From a checkpoint of a small transformer trained on Wikipedia: no biases in attention or MLP.
Each number is 200 + 20 x the weight over its row's rms, rounded and kept within 0 to 999. Layers, rows and columns count from 0. The size before them is the row's rms in percent of the matrix's.

# layer 4 MLP down, 192x768, rms 0.0652, rows 154-191, columns 640-703
103,217,176,210,201,171,216,208,186,211,196,179,172,233,224,192,176,201,226,205,196,217,164,213,218,206,235,185,187,201,211,226,214,197,190,181,171,219,188,230,171,166,205,238,214,224,224,173,223,214,236,214,202,201,168,205,186,221,223,185,199,218,180,202,217
100,198,180,172,178,206,195,213,224,206,146,192,212,193,184,214,163,196,185,194,212,194,194,213,179,182,181,209,188,207,206,195,176,197,209,221,216,182,215,185,200,183,198,184,193,217,184,203,206,189,195,183,209,194,165,178,242,183,249,207,190,191,185,220,172
104,204,204,181,242,200,222,228,204,204,174,179,212,212,208,181,212,208,196,196,207,208,226,200,212,186,207,216,173,223,206,198,222,188,194,191,249,209,206,247,203,180,231,201,201,201,249,208,178,235,173,208,188,220,190,191,169,187,223,178,239,215,191,208,219
101,249,214,184,166,192,240,207,213,185,217,210,218,246,160,193,200,207,244,207,223,236,203,218,211,201,186,179,194,170,205,185,220,229,208,248,198,247,197,175,189,202,160,215,197,198,184,206,175,181,203,194,218,203,209,175,219,176,202,220,215,212,189,189,216
101,217,173,184,198,194,211,174,176,243,201,203,221,191,200,202,159,226,192,212,239,213,189,185,206,200,186,212,169,191,192,191,208,217,193,207,177,202,218,191,170,171,205,230,194,202,154,205,218,205,211,176,174,218,198,179,202,184,187,233,182,200,196,229,183
095,192,182,199,170,219,194,156,206,215,216,204,225,175,210,174,195,199,190,191,167,199,236,214,203,211,203,249,220,200,175,220,159,194,189,213,224,245,230,227,190,207,203,206,205,186,202,201,185,188,196,221,184,236,252,153,192,187,200,171,161,186,193,231,195
102,178,215,216,158,184,198,190,234,182,189,176,215,216,210,186,173,159,229,175,197,190,182,166,172,203,189,190,206,234,192,179,179,199,195,176,202,176,212,234,224,184,199,209,194,199,185,199,216,182,214,244,154,215,201,209,201,173,209,211,184,179,210,203,186
109,180,230,176,182,190,218,193,218,201,200,179,199,172,238,208,204,219,217,175,195,191,219,221,185,206,184,188,193,198,203,180,205,187,213,202,210,169,208,163,172,228,214,188,206,230,127,186,208,212,207,194,194,243,152,177,224,176,178,220,200,179,201,190,183
099,155,223,224,226,217,218,216,232,177,237,196,169,201,225,192,161,193,192,177,221,200,198,198,207,192,210,198,209,177,199,216,187,190,188,179,171,170,174,169,166,143,225,234,195,209,200,201,224,174,177,181,234,184,196,234,244,198,193,191,222,183,169,180,181
098,232,196,227,204,205,209,187,236,216,199,196,165,215,170,200,195,191,190,180,224,197,194,208,243,200,204,185,205,209,162,203,213,176,183,193,222,238,227,196,203,200,189,184,226,145,175,230,222,219,209,214,185,204,230,228,197,214,185,198,167,210,174,155,194
099,182,202,224,210,185,183,199,203,219,211,196,210,199,200,208,189,198,208,163,186,208,221,214,202,201,198,219,214,186,186,215,189,164,207,220,195,213,163,169,185,188,197,192,191,223,166,238,228,186,186,195,186,199,237,155,210,200,196,189,160,236,232,170,211
098,187,208,213,190,206,207,189,191,210,198,215,188,181,207,251,198,175,196,228,222,188,223,159,196,178,182,177,219,191,211,195,189,166,186,214,233,193,242,192,231,222,180,181,207,202,201,206,209,185,154,204,194,202,186,187,187,190,226,194,187,214,203,199,218
100,191,206,186,182,198,205,208,236,204,193,224,178,231,192,199,220,164,186,203,203,219,180,219,186,173,188,216,217,194,222,197,182,186,217,206,196,206,189,198,213,181,199,210,207,199,182,195,169,219,192,200,221,189,208,213,222,169,182,232,175,189,178,201,191
100,172,175,195,187,207,202,190,207,187,192,219,203,154,195,218,204,175,226,185,181,210,207,182,205,201,206,200,209,235,203,183,178,200,173,190,187,190,167,189,221,168,228,213,204,180,190,187,196,206,212,238,205,206,228,199,192,177,242,203,203,186,229,178,221
100,172,197,221,210,203,216,187,197,154,196,218,187,195,201,187,211,196,178,148,196,176,193,220,179,191,200,209,215,196,183,204,149,216,199,217,152,196,202,190,204,202,207,207,188,164,209,192,224,208,220,214,204,198,171,213,164,195,200,223,220,217,238,219,172
099,193,201,211,185,183,191,202,153,174,175,204,203,227,232,182,146,171,229,213,204,232,180,226,243,237,225,211,230,222,200,228,202,178,207,201,235,210,195,214,234,166,212,186,192,200,214,188,215,183,211,217,169,225,216,203,212,168,250,228,138,248,209,222,191
103,196,200,215,193,182,194,170,210,190,151,181,248,230,209,202,208,164,200,194,210,224,179,203,193,193,227,182,201,239,225,184,207,220,188,181,183,220,176,240,226,209,165,159,182,199,192,189,189,195,199,169,203,203,214,204,184,211,191,235,214,196,243,217,182
097,186,179,199,164,193,190,192,235,207,192,198,247,195,176,204,189,225,193,191,179,170,194,201,216,186,211,173,197,215,181,205,214,195,220,174,191,202,184,169,252,187,193,205,224,186,231,177,226,188,190,164,165,255,186,152,186,175,205,185,177,196,181,197,213
096,204,207,232,182,200,187,211,220,192,219,194,200,200,215,160,205,229,206,210,191,212,216,181,155,203,180,169,239,203,246,182,185,189,199,173,205,200,197,238,229,182,195,233,235,249,204,185,209,187,199,201,203,219,187,200,175,204,188,226,183,167,207,184,194
109,185,221,202,213,183,236,225,169,220,225,185,210,195,206,151,207,228,188,205,165,202,203,228,175,184,164,207,207,214,180,184,167,184,221,201,213,182,196,189,166,199,183,204,215,196,154,190,184,200,217,170,205,186,222,187,247,184,221,230,202,202,178,210,200
093,194,228,207,191,203,222,208,224,225,192,207,196,198,217,223,203,213,183,175,219,195,192,200,176,222,202,234,158,165,258,219,238,169,172,203,218,194,175,206,174,199,194,206,212,212,202,229,208,192,172,201,208,203,206,191,174,206,184,204,186,175,180,196,196
117,186,191,193,226,185,179,208,189,190,203,205,183,204,222,191,230,186,211,177,188,186,242,192,194,214,192,204,225,214,212,190,194,187,196,209,198,213,188,197,183,199,223,195,198,212,188,136,182,194,187,219,231,189,208,190,211,206,183,172,240,212,217,219,183
105,240,151,212,182,187,203,197,231,188,219,198,193,209,177,189,204,189,206,222,210,199,196,197,213,171,200,168,213,165,224,196,195,201,201,207,194,194,184,179,194,226,204,208,173,200,214,227,187,181,204,211,193,186,217,180,170,196,198,203,178,200,213,202,197
095,205,211,196,198,209,205,236,214,213,200,179,217,240,222,224,201,194,220,196,206,198,241,215,186,233,214,184,180,193,220,208,206,195,194,185,220,213,185,229,221,191,177,209,217,155,162,207,174,223,182,183,168,212,167,198,179,195,230,203,176,221,183,185,163
101,199,236,201,194,214,158,222,176,150,187,199,236,209,208,204,201,230,191,248,197,223,201,258,204,188,212,202,209,183,218,216,208,227,202,191,186,220,182,251,201,178,242,219,206,215,189,165,247,185,208,215,196,156,190,191,167,185,230,190,202,208,210,219,200
109,194,179,161,229,180,216,194,219,197,209,182,220,223,185,225,195,189,244,185,214,200,205,193,238,208,199,158,207,184,230,203,178,228,177,209,227,189,201,204,221,195,169,219,215,174,234,210,223,193,169,193,227,222,196,211,215,210,201,186,187,180,220,182,212
102,202,226,210,229,232,210,223,211,204,216,189,222,185,200,213,210,195,213,173,191,165,262,227,201,226,209,203,191,196,199,188,228,219,188,190,210,210,196,211,179,207,199,231,195,210,194,219,195,233,192,227,197,198,173,248,202,209,212,208,177,209,251,212,179
100,228,206,217,211,213,209,200,183,208,197,214,204,214,172,235,193,217,188,180,183,204,188,206,232,187,195,184,239,216,215,202,183,215,199,207,203,198,203,215,198,166,179,192,212,234,215,163,208,224,181,178,230,217,194,189,206,179,220,191,198,173,216,203,177
104,188,206,209,190,183,157,183,208,192,190,177,173,170,177,227,178,213,168,166,184,188,229,180,209,190,223,167,201,203,178,197,203,213,219,171,218,190,145,197,221,212,208,210,200,190,169,212,210,179,223,216,233,194,200,190,227,218,207,210,180,170,194,213,184
100,203,211,195,204,199,195,194,216,201,195,178,221,193,184,174,205,210,220,206,192,160,222,208,165,192,193,193,203,168,189,217,195,209,161,229,196,215,178,227,149,165,186,185,206,193,220,217,179,201,179,189,213,170,204,176,190,223,202,196,177,218,216,190,215
097,188,216,209,192,222,198,216,200,211,210,168,204,216,198,229,188,175,229,184,174,163,216,200,199,180,194,169,209,242,161,178,199,193,220,203,185,195,209,158,201,215,202,198,186,181,182,196,157,219,211,200,187,195,209,195,186,180,164,229,199,230,186,181,208
099,195,199,227,211,195,205,194,206,187,189,214,205,212,212,182,223,172,173,195,185,201,195,218,239,205,210,194,196,195,212,235,185,213,170,164,205,171,218,191,201,197,239,237,214,188,175,208,226,198,191,237,216,186,172,172,178,217,218,202,221,175,228,228,178
102,190,236,183,232,193,150,183,177,243,185,223,184,202,208,201,185,215,208,204,201,214,129,193,174,202,177,162,187,189,175,200,229,241,214,214,189,202,216,212,178,198,213,201,195,173,225,163,221,220,200,211,204,217,210,150,175,188,206,203,224,227,202,205,182
103,204,229,194,198,215,174,246,181,229,212,202,211,193,176,210,214,160,214,209,193,207,208,186,185,236,174,211,202,240,204,199,211,223,225,206,202,175,169,195,213,253,230,214,207,143,200,231,203,188,247,225,226,152,210,182,217,216,211,198,192,179,211,225,220
105,215,167,194,197,204,212,169,155,199,178,198,218,194,226,185,212,188,174,153,198,183,214,214,192,192,217,164,184,219,187,209,181,199,191,205,190,207,206,190,208,198,191,209,210,203,210,184,171,211,210,201,190,209,180,208,197,216,199,198,195,195,207,220,168
104,169,190,203,198,209,194,207,196,201,225,152,227,183,184,203,175,201,177,193,201,202,185,181,239,161,198,211,204,204,204,181,185,150,187,184,231,204,230,211,213,226,194,208,206,189,244,234,203,188,222,172,197,185,180,179,237,216,262,172,212,231,213,218,201
100,179,127,180,220,210,195,190,219,226,189,193,207,188,218,223,183,205,204,212,205,212,186,198,211,222,227,172,210,213,198,187,186,175,199,223,204,211,209,231,196,150,207,202,196,233,184,185,192,219,171,221,174,200,193,182,179,215,171,190,175,201,212,200,191
104,197,237,154,184,184,172,239,167,197,199,192,198,222,200,209,228,211,201,201,189,221,163,194,175,193,171,209,221,188,180,209,212,177,213,210,205,199,186,184,209,228,203,255,219,215,150,183,199,188,211,204,207,171,196,177,219,163,190,205,211,215,203,199,193